Each number is 128 + 24 x the weight over its row's rms, rounded and kept within 0 to 255. Layers, rows and columns count from 0. Numbers have three digits each. The size before them is the row's rms in percent of the matrix's.

# gate: layer 10 MLP gate, 1024x384, rms 0.0356, rows 665-710, columns 0-95
# up: layer 10 MLP up, 1024x384, rms 0.0347, rows 665-710, columns 0-95
# down: layer 10 MLP down (transposed), 1024x384, rms 0.0273, rows 665-710, columns 0-95
gate665 083:135089129153144091150119118098134146122102135130114127115119189155154123115169130158092146097124135078165144107153112140139154117119121072113165139117147135135121144145177129125141151172104152131135095153136114114111109112103119138131151150140164130126107074171109113184124120118147118123
up665 088:101125135148140162131150091109137102151148132120120107138167096157127093138154129110161148160161091147112193148103164134144098185118132096137101165209093147124141149102158116141125120126139139113120127136147135142148123175100162126143142119116174094109158120132121137101119135080115092108
down665 090:118141119098123098161130145114117143080137136110127131188126146120110113132103104148126097135093175140106105116079135100142150135130094162133147093089097081128110142122192107109107113132128113153097154106108130128120181101142106147168131140117157149107132149155149130173100123146121099126
gate666 109:129101085118120131169152144145083139140135110112139114186129115119075179170132144123154114149118151110159128120141119103133148133130098081108124095149113133125158143094106082113168151102130124121151154112152127103152114126126153138099145135130122131078111168161146140133140118187127122163
up666 105:123129099153075097115117184112118163140088117109148084192140121116111110108080159148128131121157126089101128097152167135095138122109130135119157141123103135135110136100126151122143108110102137147150126169133124145163157139097159127132144146181148101111122143167150129157119134116129114146
down666 106:142122113106127137151150131138096149118074108117147122094134139141136157160177101092119117138189154118112138114157160134137096108086121145164144146105105147138082126084137119086071138163086120114115110168138146102110073093102146123091157119138126118122126163115108161084148111168115147161
gate667 110:139143097088108155109122131110149103147203107155133144116149120134139166187145126157128132082115150108135126126167143100150176098104095114134147161118118155139150153119136134117122120145122095139108123125117143168153104144119129125156118082108099101143143160144139157073146177126113156106
up667 111:115135114114122149131186161157145131146136135116123130123091089109131114121125109154142140147146154173142116119094139103129133162154111082125156122116092150189150123092139133088103120129106113125144139147138112105125133148126179100135147160137152115137134132168134118081119124095096160142
down667 111:126115104136145135104145139135106149142099125076130094130097125114126144130109125074111130132148134108129129111088106118086116152128104102141145127102129108147113102137151130139138114136145134056129130172137080132117117080134186124115158173144112112157110141129124131123097134135160123107
gate668 096:114097116111134105121147085091189135126066125114149135132162103135145153148160109119137129134139137120159142133144113108114141167115125122119080143113104175140117133132111121204177115134134143112139156123090127106117104121115117147096149108130122138098161090164119082072146110106140165171
up668 097:105131143105137143103123149114141139135131111152136170110130180162117097143151153122165121100139176115132150146153100153142179167091125132095115157144156135121082131102151093148147134167136153141105123112126126110153116147108096131106081103097119189115122158159118154151133139099117120156
down668 098:094121140140124112128136109123107108134097094148141103156132116135157105119124108120158108096120115136124128129116093152176108145132121141155132107130090136136165116094113110099159131139137135106117105169114116124174127115137124142102118104150127065089135106133128128121140148145116090112
gate669 104:132153103098098133152127128157148124156111086112145119093103127122124074117156078132128119136138155120135099150180155050139158120135110102126097155116118131090129099118128073126134166103092099111153092139109105123123148152105144123127107120135109125112122100146127119085123149083072147144
up669 106:102122109138150116122127114119097120139092139136123166120123150092106124129123124148150153117116147121093147140098080113149154119143113113122107070083149126138125134170156111154165082114140132203116134153165143102124091118143133117109109145105134154100162157174099117168117122100152123127
down669 104:193140138169107138114117152129148097157135149153128160116135139132132144139115167090121128104143128124137140137132172085097121142129151123142162164140140139154116146164129122089090169142080131138184109158121167120167131140110105145085158114169196137118112139130103106118099134167132145145
gate670 111:125142133134105118145094141103103118118105155160129144146117167156151124096109143112149137048113155127119110124130126120162093103083120128154119092126141092146171125125130145109136119119126171109093104076110124122149177142144133135128117122138048126122179142180146159135132126143143130135
up670 109:143164123120153104143139111159158154163167083148152099136113125098091129146131150172146136139122127139128111139128146142128131166106117125129126146149147109130110113173105126134108132153126118149139115132139108133169135131124096151139122112183094104117106139099117143105164133114129092149
down670 109:141108124110176108168120104126150073124128168144099143114152120057124101169147079117102107129137111114133188123143141133101152131134138156135135147151118106142083131145115121120094123138117157177116125133141170147125099098119094166166138105161154127139141097105124101092109143154118127115
gate671 088:142104105114129145119168128140137112136095130130112146120121125135085108155129140094112102118151092116123062152152141128132133072142133133084109115095138138150099110095137124093181111133088118134082146108172200116165141115091126112112140105119120137115071123151110106174113155126138148105
up671 094:137119128119082134118122131099152121112125141147116143136129161081146132098158152116115128182119134128133144107074157117122094139139162151154109117134117108117127145112143091077132144167128100165104137141096112113140168095104158127132137129066144125118136150122142155156119112130122140097
down671 093:104092104105205108119167121127137133155148153130128104088112118132100118148164078085125084109094162121124097159140085118164109110163146104107129107082155105134144138109137115115138116093138139100100140144133168124137135087137085118099128129163111106118147156104105129099174128102142172122
gate672 110:096163089154131128148137124124138132160121130117168112150166114093129098133083127134106160135127117080121105151097154130167098134117110082124138140121085145137141120143123079146130180096142145097161137097124142099104137127070117126104143117103124138080118131123124140118118138131153102176
up672 105:083128129092114103126150155142171125178110135107094136143149087133103101157106153130106142081140144136107169146122125132140149137148154146154136141115169105109103094157102077093143072142126153113089125116120155127124128192100149167129105153144122136121107155117166114149129106126108114144
down672 105:106124138094171120176102140166101116104131160107156107123098105123126124115154135158126139132140135127135102111142092188123154111128107122139174121114128160154121162178131130128133151123093152176135109146098120135108116151089184120116151134076106113121151137137110124132107145160148098144
gate673 099:100106112146132069129113160114072142114154099169149107141147155119129111118099122156163161162153101110083093119092143123098151174132107103117143127148102117132131154097109104149149090092126094154126115114125101113134192125136135130131142139175097159132141116112133117144114122128134144128
up673 100:164115165180098091126078138161117112103106103103112134117086076129153156134107100114147115108113172160151156109177142142130163131107116120083128120153077126130167125134135119133168182109143102102094136119114144084142109120125166167103109162142103132108134205146130120124169141144119122080
down673 101:124134089131146126126171160115081119146128146164152106157134144099130130134116145146133141143156141100117104142181104142136120117166157144157087150123115153088100143134115136132158112157133139090131126135126146137102164140111157145145146094162155158109116084101123143152088175111166165152
gate674 106:148085130132119145124111159114098170128124161135134116123167111157189167121139141067137156112125148145108142173115167093120125139124101123161080145149120117115125099117149138146122125145154120118138085105125171171148155164143154119134158139122178151104128144096108133150150106151120177131
up674 105:141119133161123110108138149104129187155110146138120158119161122125135147154143158103096171110163128139136114140159133128144113191114120116108133147142119123144120132079147160117123177166110116110116092101094152131153144142106100138090120102129173110126120107129128104096147127144116113106
down674 107:110091157149134130143113120146089086096129135125166103157121109108133155150119180134134122123156153123099175164153119132107115163125157126127151118096111120120195133110156138103124152118121091175153096146118144117088127164125162132140169116142125134151123166112103135111067146131153139098
gate675 095:116116122168130105147106133130081120121140151091118127104119143106112126164108135076146135113128129138101113165105134119092108147173119141110138110114118115146124103136094144116092098157122148148083182112146092102122126114153150117103115114126149136152130128072122149138158140170119136130
up675 104:143171132153102129165100147142092123083123106121151150140152111158084125125132134124148129135158092145121114156124142122134138116123150128169126142145118101124130137152142123103127161098097106109113110083167147097105133122142134179077139133123177126110170151139123134137151155136153108155
down675 099:151133122149094110119120148126083176137158158115142158123114163096117141080132142083103170128149150138180112169165148171110119141141103147102117115108107108119141120104148158150153154111146124102149157124123124148121117151126170107158118158112140107117096137133083137149136137109104115111
gate676 090:127123165173115183143070122119091162110160137117119128149092135204137134091160125157135136115138148114142088147142144101138131120133128133086135138170104088142167139153166117134154138122103100139142149140140143079097155141130141126175139162122107067153171100109129136137101125083109183123
up676 091:089154125135166126153133084089144148140115137108129103112140106129109145101142172124133139133152127123130083133128139101109115080109115145190124148119098172119157174133117109123125154102168147152144104153107150123152112179135146106146150138127137135123125132121113103137140119060116156117
down676 092:149135140119114152119131182175150111114121121155122150156106164165085137126131095080104150144126112131135117139171141117084126122129169130060172110107122134118080127116128131096104086157096104152135126092165114118154135146125155127121165087139115136095136120163134139142122149132157091130
gate677 105:105141125154156114123116112155162125139149133153125141123083121158171099116159128115179160114138133097122095153147140097142107176128125112116126148115098098146110105135129148172090108079143078122134136122125141137132120119131114143154166150195128196096138140182101148113112140088128119182
up677 105:145124126146165169120140152136125119166123123125078128136074158157136106100113103060144109110158100124162122105111107138171090116099113128114137111121137093115113166100169144112116100145157142143131176131115120137090149143110148150087129133124183148124150097136146164072138139143094133142
down677 105:133098116112190121117102123172110104131117151159076119105128164135154130156114101134143130111085113129116150109178109123171138109078148141131121154101099144107103142128115154123130135116169138126151158147138107129133158123103078121119130157144107163142129141141089162143140123100149101158
gate678 106:106087128116124104154086130104106122175133142149102115108113093133097130175118102115158149135118087090133096102201132107124144076167126181111109116136118156138144137124081121151141147128123128120111083136147091144148121131095089097095150096135079126095111108118114093104140144158097095088
up678 103:119176138159158101114143124091129145082200155181111085134119188122161080096153140124149095095128133116108129124145113133163161125106109144129141130144101165127149148107140139124130095094157128157132115148125145140132142134121117144167103152101116120109119134103161117134126134123147130063
down678 103:065121089134140137117164132140127085164077111130168144128144099152120168082149127146108130132102095097133105144099106118124133125120123146086149088124133113077063125082095133129140118135127168141124161102149114126115134082157086116064123130123139090114068106123118124137108145147093103097
gate679 093:142157109096133090143132139095149135172125154101130125100132110138122145175141151138143179148145126141102150102113096133141119124138095151104101122142111095127109108139103108144101138133148134137135177116133107110152143147145131108147172110157132088114108169120120119137139119135098084145
up679 094:142160164122168156115108160157152129146106132130136185110105131086171137138168085119105123073128149110174114142139121131118151142103133111120138109104120147152114159121095125080129147173109104129152114109174170140105162103161148137117148084149180180123121127106153151131139134160138126106
down679 093:117112157120126079117131163127134107185088148135148156142072127148151148138117116165118149094148124157134115126132116070144107143141175159126109104090135134102108111132083084143146115156140087111121163091130110148143183132139110135186137112132113103108151116150138106135140145119152145112
gate680 107:159149146140139145134130159162178111165111122130142149153132093134157136101110136149115123116132158131096104140117121091138141106088115146157134135097129076155127138121118122111144094120168117133105094137098120153138143143163135119126150094100075086140176123155161126112129133117120116128
up680 106:139131135137112149164115118140071092134096114134133102109153138093142109111151152126146117118086067158152147165106132125173166147119116116100113117166139127145145139174158123124140091107091153171138148153112134087158127124097119119118131143129137153121134119090119111150111115141118129108
down680 099:137121156119115133119168128144102140131086167153101104163120121164113132089118120109147139120120084091108152086101107144108129146119093118099142137092097102158102143096072110156146093099120147125125162144171139153074109134118127111102150122091155137129142151138130142106117143137151132136
gate681 106:120106118107128118113102121121126140124112144152129156164065189121154140128102095093138169115120160133159075141125097139127089180128132143129128113135149156147128132130135111129122126160127119104124120125148127118129115115122175135148141177141101116129145156164142150120079143114105128079
up681 105:124133170137136149131127142112135184109105153104102106100140109124152147108100171112159075135133159132149126160130106128166125162059135123076096171123135131142145139167102180101119169156126121122164107155133112108149165145131104118178139166109125157151155100103162126099151075170126110125
down681 099:140126151124145126083171100151145145122135140097132120107117095092153168103113148111175114111114144123104130173118097103099134158119163121137179129141110135120144158158128127081156109170122114135155137153130114105098151120156171134138141155152141124111116134158124155129116057100157118116
gate682 097:140119133128112109104135102140157170138154118156140168116086132119115167095139114130121153117089119105132136095174139142119138156092120159103153159111124110110104155139109159160099131071192121133093117096143108106121089129130162128080170098128074178104135144084133146111125120103143149095
up682 098:124085137103128120107132133133133087092131144180090118137113120160109147117140165171157116104133140149133132111116127166153136175113140138153108114121139127121132124109119150109121157136142085114139132140155161131115103123126133103100129095139130150082148111103119098169122093071137144134
down682 099:134168130133175129120071137122125127133113138144162164085159156091105134094118088064095102122098158141091108147124119127142110116125118137110110150133118116104168158124162139105126154130144149108109088165138164109115134125147168168133124182131126131140120150102092141123128145180173163096
gate683 096:090103133144174140099108139155125105137124107170118113134136115112129124145135171166108142138140093127166076142168131100086122157135118134154127151130080174135109121141117143131102147113122164126140088126154139151130115064122141152090151108105125152131147160079137139102137096177121114111
up683 096:104132097123176123150147136130120112146137096115158109112110136110163161140132141149103125089076139128107142066085161090171125136166122115096128112112139142132120113139168117085115150103115105134135146190152142133131124159093156124161113114160137120118103098130132103119116167114093118132
down683 095:141122105119155126116088154165131135126151094113086101104150086086112112118113117155115103159127130130097141159127128118162128045134094136085116113131121085109087136114133173131087117197151113165116152146124145089094131124150144135132131117111118114140133128124147129127132150109138116104
gate684 097:132120101166102112147170127127159129130100155124154145154104126153117130105119171114122105141135155172131153131106106124152131127150122133080157101161119134086101160139125129169115104122084106110130132126163095138142140117115130173125119151097165123135122129124169146136163122098170139184
up684 096:115149076097095122131167138105116123129111117116123115144124160175098126114133122086142130116119135093091130135104140103135089085136140119086145133128150085113108128129110125035125151140085128122125128136127138125126183117105152114104110125152168128153135143110148127119167112140117074155
down684 096:095115162068124104140163079110084160134163161085163154139132123104118120123136106107100141107078145117128087121121125129142105130134134131155101115113111138133165136098139112159183122088108068108150105137097159139123154124112117131102153122140131102141153134124115138060101121118115119096
gate685 090:150120143135153139175135103118165144117156097132086147132132130121108114125123149130178143134169094140135134152131138159099146103159127111144117157074107068162142107127139104125153109133110129160107111095154156112181115100076143133097144101142092166136120144153124121145140091100116172160
up685 094:104085154079107124138116155104158146148133147096108119151110110132113059122126160087105150132135120139143119148125145097108107117126109113153137146118162102140110106152131144097129120136151192101148149106120132139091120148131112134101148163119161126168168107128114130114112122095128123124
down685 096:102135132111104159109141115118142139136116129170119116089108100113107160136104136102114145121107127129179154148150131120142172145117121142143113128084097097116146156145122128156106098113168145170102105081130110136135121112143145163090149142113144114193156171114115140118127100105111165074
gate686 109:162113101148103094163086125129150115123149130115142143127135116120118124151123079142122127146101104104171119101128124121112127117117121125172133166171097098181086122135128132150122168134140115155135145149155124130155124116157120089097186109144082139141120139095171115157128139116144081123
up686 108:110192126168156139127109148140089136118124148125170129120101153142143147108162124102110086090140079160088117146124138124172209146166122109149149118144105100106107109162102133100105151143117174122157116111131118147120133133151126140118150150132091083129087144126160148152121106106131141114
down686 108:091161089154130161109163160177102160105100149124185091165076125142153152132122161145095112083159168147108115154116122124099122110154111123100093156123127107153152151145128093135137156107116154110118119163124130139135141117106131162127138149153079167143126156166149164117099106144101118132
gate687 104:140143150136154125106164112163115142138114137143156148120135129109185094127108131114118133088117124167116128117109115111170140100148100152126117132105099107130127146089137100127172120136120166140135153119136140148105168117107135068104167127116152129133146146127082164107131127107149143159
up687 100:100132115142183117152104108120090107145135120152104119101145107079119126125095143108120103125120112113101078133101124113140118181122094146160149106111099131149158105131131147113134148149144135128138169118122113122094157120171119115088104115109135154138134122141115119099133145123142089158
down687 104:112136127111112111113135128145159136132144109106112114089096115114141151151154106141118124112155124109145116129106137144109143153097119159159133082141169142116199121139130107150174150116094098073158114165114146161129130140118139151121102122100102148144125130128076142100153125085134170113
gate688 083:121093113142137114119083132100111162136164136135149125115107083141104125111177109131093145142106151148136123090105085111149097098118095139173150125138132129123112161123149145131131116050110132119085121143144135155162114136132178140102176162152070129127125138113141085089170153132108143090
up688 092:100132134134112168156099087112128162133082156130130152125126131109123146153142127147095145135141115123142117129094119112159104131106132133135149141128157103151121147149124132134117096113111112110113120103126123164150127136089106127119160140115151128175092179129118146142117177125139140133
down688 090:102125118096110108148123098113091142111121123121115168101127137111156099163175138141106151112104121140170147110115130090163107088136104100125112133104127111114150139167129097138170119100137094136096116160097169149135095093118083126138131127117126118128073126110074107122132132084131159135
gate689 117:108121126101127111088099158129171107141108136121091168128089125110087152092124125143112163106093148165105138125080109104142149126150105157121112112129146176111082153117100132165112133126124160132142131096129086143095111116085102098098134117189124149153143099180103088089161124138110105123
up689 110:135119134108152116157102123058174126124095152116116143098181089133074112124176121130102122131133206099107111098133122144106131129132124115109114116068124141144142099130145162104139174156145188128115110139162149129127136110106120119148172157113124106149118144122137106134115122138095137143
down689 109:128062142149102153128130139077121096152141124109147139127120150162098140145149150127102134133130130136134169145085109130122161170157108163100132131101147140162107122102145137127123091142169158090125132119171140147087142148120149117103170133154138124149127095103159126158122127135112100169
gate690 100:142133149143114097144111116112103166128142169170140154138120171125121151117137148151142111152141130124143114132098107126113171158098138121154127088138080145139109130099146067122145160103122101162101166145063115157160120094142140148154145163166133111101120108112142119171150130127079117131
up690 095:154162128142145068145113117167120139191146115132097076156165077077147085121104119128155095136133161125130139121114149104119099141108122117103087135105101093135122117109098163148146118109112112114091122153143136105112132127121124131123147182149119166145128112070129131114130078167149164129
down690 097:134169144169126127150122142180136151120093131133117150131146140099128112074129082076133114153125138164142129126080114126172149167148119145078125117090166108095102122133107153126119131124097160095137122144129058144155132157152117131137156130146120166126140101088135112175142109114122109112
gate691 091:100111127133095155119126107110144160170125139165131128150121108149110112115113172133130102129116114143172108145134125121122167125146129112137162135140147149160122114103164138120129132079133144101121127162098120099180144119104144159124122160118160121076133152134178135133085131149129138132
up691 094:114114147083165113121094112183125149089141111110180141130117092115162132103123146129158145113149135100100128177122102095112132159106124156204137102134103163101108128142141141156123167144129089126126123126127136150123080101139162113097097129139090153124151121068129124161153108118090096116
down691 095:153136094155091192105113162107095150138121142102150120087139167155153129152142099136124117139136108135115107125149149101118113141161119090106177141109121138125142128092170122135112165179140125123130143121116078133154183131131141098163114152151172091132090106148158113118120100093091098158
gate692 107:111146089135110119131098141151172093146123078091160112128117136151129098119140111128120110174116104103113113160179167126096116097121103132108095141133148105133085096129136109107153171132124140157108158122108077151154129092161157114135146109105151130163147166184089146150108164149152094118
up692 100:154167139116126119129125148160129127180131128109145134149063116132111130133119114124113127147147111081141172152138110114131181115143110158078108161094091129111111135173132123140114119128127120144125126124142093129105123112150131134121144128140129095122127142108140150154097140110129122097
down692 098:129106135165121137133121086149155141116162123137117152103177178129160101108131099160148112133117093128095144105129111121114121111136110110153112095154117092196085112170118130110123110094186150123133109107125117138126120082115133166120158082068132118143146127112118157143126149158092096148
gate693 088:131136108127116097131085129140142133081127094121093100145142125131156168131132096170154124113134079132137147122158163145072153137162138161100123171160153114148116149174127126137130132140110108114119097137130110128158102129140140145107157142154151135125166149154110120126108127103160108136
up693 093:110148180143119119129134117126135105151128150137135164095134107141104087144125145148125148129096139093122127161153086158129110069125134153110162104125152132143159100088137122147128113108151132149129087121117150163092128148120069104121137117130100115115115117081134163111099132116154142123
down693 095:135141100152102142145138152169175131179106115129080117147134126153126131134098121137136118141118100119159144089132143138109151141141185132108129119136133103132090116120128151136121102156061078111117122113138134107157189142120149143134124112150167137109111119168186142157141170140097111148
gate694 091:144071118114144118126135149114111085121159121157142127102140156096130115131146093120128176117121128173114127133100109141165144095111101118092096112075127144128149162125121111134150105108138127168082106158152133140132113137142144145144101114105107136122126153113115103107153083118118148084
up694 098:107106153121148156135085121176126129148134130158128093123151104099131107078154122086142125120148099134109129104133167152141113149142168114126150161084155148094137154106116136090120116126118102132159123149132104131156094103129152178150166152098148177158143132115138163137180135138141121125
down694 089:122165126103122123118148150154167117101117150122111109096132108133179150123179121117116083154159107172119129148134144128094121126088097090144147157097121127148115122158130171106147116180117135101113099156140139116129108135129131151104123122136151140129132160161162205132124153162113102178
gate695 087:097149092114078150149144141096108140138108110139146169144137154137133150159142110080150115093160153148139086134132164153141130138100147105113116117112090145109168112130114086103178109130125155145130149103116081101146138121169119147132172127145115118146148112158116100156127110088133116113
up695 092:137130100166126093115150145099112158163130078134135145130187128098140120160123134119127094112137134148111138129110099117154131120102120091107144129168103115150120086138119149105148086174100128143133126113121092108132096115140128108171107108151140094147075174127125093113152107168126088140
down695 094:116114129116147130151131106126096119146158124180069112116119079100121113090105117112100142109101088127152119119100145174174184156118142149162118131116103094156148130125096160104123097059117094128110112121142132138154146139096121134140114134151092157107134110082059091138140122102121163127
gate696 094:121108128182141135127096136098115111141099146142139095109160178122166151135117157120121150113107085130095092156136115141131130119129111150136128089127095093176109124163150080144102145152141127113130113161136133097125109168130089080146087134103097162114099102152116154099115159090126149143
up696 098:146167157145165152107129171170088118144117083146144096105149116118129127103106098113108152118129122117128157146124117152116178115151108121203105090119167127101089100165141145152132103148120130119115105146126161162159149104134167069139141113122142157125139106158150136118120147111133116127
down696 097:130107127094126103147120149121125122138120151208110161123131151112082147113165123141144109127130136103149103116124126156126105145149098101122146146136118148152159117119167112139154153143142112113154152111144163123071148150134090107143118104120119148096116106079120106110098132158140139146
gate697 100:126152154143169147145088132095196164169141115147091156130099100116171134109108079134105166123135133115188122167141180138136102089121132190123123153124132088131159131136157123117107144111107138137116116111162141127127129143139128103165115128153146167123106120154112116125146151120149143111
up697 097:115128148145104144172085119144136151126132106114090141130123113118177156106113105131129118113147107106162116140099156102090110136123143130137115139116137139106132112186114120126125115131073110136108076100150178107165092142145144135170117168133117173099117168129151129109160105124138135147
down697 090:133163116100095122124160137145165129141128122132150106106151155136116131134121138099159152135132132155117163128129118140104126129100141110123126133127087138094172169143122127137169123171140140141142140136129106112148097163115121088125150116128092095172185102123107076135119109164150131095
gate698 104:099079103106148121128111137138129124091174112138125099103121148151081138148150132149128143120083132144087160087126132116138137103125101105134121164112070144146063153115143110126065110145105124155148153186157124112117143122113082135125124120154114148153090164149134127094144140098140161135
up698 104:091140157124129127092107087153119136139135110147075104111137114156189139099162103141128119142131128121141111124171146144105153140173110147148145085118129129140153094107122155180118146141165146126096125144163108140142125092132103127152136116112124129146135141091166152124099129164102122122
down698 107:091166085146103128136153138122126132126123117158097135112109139120116147089144131128145096108096126103142121132109137118112188120147115095113138142116117131144175118156113152081177121170145154096139171152129138104100131110100116111132145147033128151146146091112163164113093136121130119130
gate699 096:110115142082145110152148120112163143106110189169162110072129165162127107109130122098110151117169108154147087135141103147126125148121101129148157096141104141106128144129141123150131129138141167140106115125119131106175097113130149129098125114183122124141108118126149129159097093104147091149
up699 100:126130091134108087139118117143119126138146107102110124131134115097132127158151153082098100171104127124104115096150090071149122117180131129140159129137117166197108126098105112134120143119110117159125101140138136085134098149191104162119130122119159129090128121114145145141196154153071147130
down699 099:120164111129116147116127130164137128162089099114081143106106122118135102144116136128102134136134120145092164157103129120123141141127171152128163110133163158162053123166135183121108121132120113090097132138138149112143166103130142145120175095111123147170088119134135130150131148142098111148
gate700 096:121158106158127119095117132131145113144103107173150134130118100132111121159121131119154134113135123083142136157191157112111124117140120156123148179120153102161150178126128120100104126120105103135137134121114161100141125113134107112155142092141107100150139171136128135151108075096125118151
up700 101:148155086125153136094058090147099116123167127112117091117128153106117124157115154104139122130095146115105138102183106148090102092154150161133132128116157158063145140145140198107144144135092135145170115169137132131141157116155162139155120091172121175087168146129177132142144148148096138157
down700 103:102113121142143151142154102175101110151125160154120097150161104152151131115122102117155118131093116112123135144136190136126141124159127159119124127126103108129123115125140123139137147110142171142165129132117184110098136097107092126150109171126145116153145138109121123124139144154084126147
gate701 107:106145118129136132142117112137103154127109103076142183111149119123140135148170140151147082150127116108143108124121165101096146098133110144145154145156103104125131123100096103174111100121096153134137131097132147168121123150179167124127121105126154161094106099155155169141106134116129166122
up701 107:110165129111128135143100129115174101117132108140132124091164125116152157092132097145128133184139121109087166133131164136116107140106156124137092127140147140108087126111130115183174117154126130108085124095148151162145131105117134101129156076115160163152122159095132107099144186123159100105
down701 106:140125116127133121165131110129112126157122110193133094105142105134118096162102089098125131092135116134136132129154155130138158121135110098183134169130162103106142108116073129114150128122139138175116085152118134112137151120107150122157129138121131120141158150127124121096130120162090128150
gate702 094:112190098151134104117130138126173113158152135117148124152088108131120125114146171113162140155131148132110128079138114131115112107117081138127143104068155179156108142089116126092174127107145150121123154122131098117115124099093161125115102112119118182125091134126133103114113131116159099156
up702 100:150126099075118114122127142108180117111166123144144133092129138086168126119114097138111164101134170151161091148130129061154134128123112141124120148142116090086080158116096156160073155117075115131128140140130143111128104150143101147131125142108140119113101109191130118093188135148105114126
down702 093:137126092124132136112144162103155074096129098132141147094145145138110129175129160137088140125134126117158105111109105118143160105145043172090146123131149137110059173143112149170172124106128132138130181100075139132151132173123092076106140146099131108102092125131155153125132109112107156158
gate703 082:153155136145141085102115179141164099162139117138145148155138139091152128114166144119122134127136201134112115115143128094100136159165137133104082135118161125152167139105097142098125119118120082163106146161128102118119117111127103146116127127114174181081097115119175089123145126108121100144
up703 091:079061114141140110129122150133110138159097143136120138094118106123127124156128069132162135097123082131159130131127117097146101112098100139172137071122094095085082110158120120139097114125141160148160129101117145156074149096189112126167163133113130096097156140124113146169152101129122142145
down703 092:157152147159085101141118147131163147187102148105140112105106153092148125147164093106166125116152129120127148113077093113139125113145093149129107098126098119160091132153123135152114123118116130128110139115146107111110139148129146119108181152154131155130134099152136175113153169151122129127
gate704 112:132092116098119115141098129096139114139118105129159130168100121109166068146180139116133127097145153136109141098124162131112116103118096136149135149126120172114109143148141079131183125173112145160157118150140136088128113111105102135131143144163137092163135131111121115137108108113085161121
up704 108:130125169155117151133154112108146124099096159167173095145110137149095143126127108175144085102121112100131132109108132132134135138140120186134180132157151154110133144065104104107134106139106099104121133126151110167138143100099116172141116089093110163116108106121125132134072140151140138120
down704 106:098131110101118131107136101123134113157114109077141125181172098120141143134151120148111126138107128137133111118119124106112099106077148128124114120097119110068161087109147083110138101102163112195100099156112184125101156104141157146084141176097169135126127158102128127136123117117141113128
gate705 104:131138141109155180149156128079120076140144144125119190140119151112136191149140125115165161137114083136138093131109153136136155139119126114166142108146107108141115130131139101126097120084135081156141140140158108118125101116109141148128144104082161145145121122145131116098121144127151121160
up705 105:084148113157120130143159137156169095128133130121097112140125097153130060159124098141110125136151142075126133126119127155152167098109141097110131125142119138139137098099138137104127146132091103080088117117165117132132096096081128101158116120115075145077108129168135109146120105081112081134
down705 108:079147128131101084143078172091172122166123133148094173108162148134073103148133136090124138127130133109123090112123121107147146120130112111110125142115126123129146096125155138141067128123097065097111106129139126113131149141143177148180139116116118087113149158160167127139108120147132142133
gate706 090:108156143090131133096105139133105121109136154094116157104101088142093144103079120100124121122117194090140108110170145160124134140158129144143108150153096142131132117111131084114104105116152124147155135169122113102166121099134110093146085140177134137094097139177157115120140082083124131114
up706 094:122119123126104095141129112146151117119101153100129074167139146149144121114120147092107126120099159103155093123126126127113125130109126162092138145134139119129126175112148173074111106094173113154142147121164137113076127135124095112118116138078114134105124120140148134143124106083105118154
down706 094:096128067156140123092087128168126122137156130137143168156165109112121123101110119131114110130125120142165099129098121165113127065127112106133128168167131157138160138077132130086153126104121142106153106145119119100098084130112115102096081151129098115117105139121115091130167125117110159151
gate707 090:125131135105090181115132148116114103146139110140084134107133127131120110161136110133125132134115127138143090143120085119072111131081148071166082148111130099127116133105126091113108121118152098148155120162141157159167160125138177144116093143128123112128144127137160114115109096105126150117
up707 091:126083122086173122153129157163129129097157149163083098125071096138114126121113127114140114173141129155124140117138126141145107158163120202088106125134105129110120149126130117112112152112105135124125115138177106150120099114154130122117103118163119168116114115124112147153140123099134072133
down707 096:113104149137092158084106156098154137098163139115143121096133130154112119131150099124128140117162121155154111144158087131087139151101155126137125102168171099127133075101138126074139089132126171148129130131111126152156158130115147139157136092068137110149137127159116117145125139133107117138
gate708 097:117130113120143113140126135142144116132131103128086110146142164116105120155154137118132097169091120172120154101134128106123093141149118168162101139097150135098107107138112109105111105143122101129148081154152156137171113095099114126122132090150117115107147135155125108119121113165115144151
up708 097:152159099120135149107099146150121114140115118096140101111105146152126114120139098119119114113082126136069139146120155115167111117153130123133156144169153161081091131148127121110140128133126144174136141140170154076144162144127092137153148137117109146148160126151114143143109141124150123118
down708 098:097139134088136140092098090197133122117152118154118112139126118087098116108137072131122156114117118139167123094150124163141146116114108156128101091175112121145185094146125129104145181104153120122096137113146134111146092155116122132106125151084103127178155138112092109117087082162127161054
gate709 106:151101147133158106115098134122135117106146150132134167102112121125165163112151131111145131105097160146132161184145132141127123106116109101128140096114169133090129119122112101062094127116132121093104146139137096112136138105181164125113108117136129152135122133159127118088143137145124104109
up709 104:158145096147140142137116120164168085168149120111105121126126135078085132105160167092131102127087130084080106175169149148113173113146139102114085095132157145064111158126150152146121132134144084127149134117173121106122149112081085111106150128112105152155158123141158123156096089124145137135
down709 108:126129115098106150153131137130121129147097172112094114155109175123140119125161089149081150162148138119138118160127150118109110125138141105076138104128141105060134121086105134129139119115126149115131166137130094109112144096091134177126152142106124155143134140128146124131137122133129126133
gate710 105:114135127090119089101134163101120153111154143132111136145161146109134124128099130098138105109109120117135109193093113120138128069137128126151119172134126113123143138127103114145133122119123172151150179086138123118136133125119082158139180145122119103080121137124154126123159122131114148145
up710 099:072129177140131159121156135104141131131104174107132109095104119131104105122152077144155115110118100126099097137149155112117145105166148124107115109134114166102148147160087120138171151137126133124105142126143111089148119126151099146136160169125123143105111141116116132134126126116101142134
down710 100:119132105161127169131103132135118114112157122145129101108101114155093099145136108078131149154127122110097126083095097117091117163158128086133146117121156123145149110146132126130120125127116072134152144174127146138145108127095167167146121142122134131137137151149141152135077090126148148145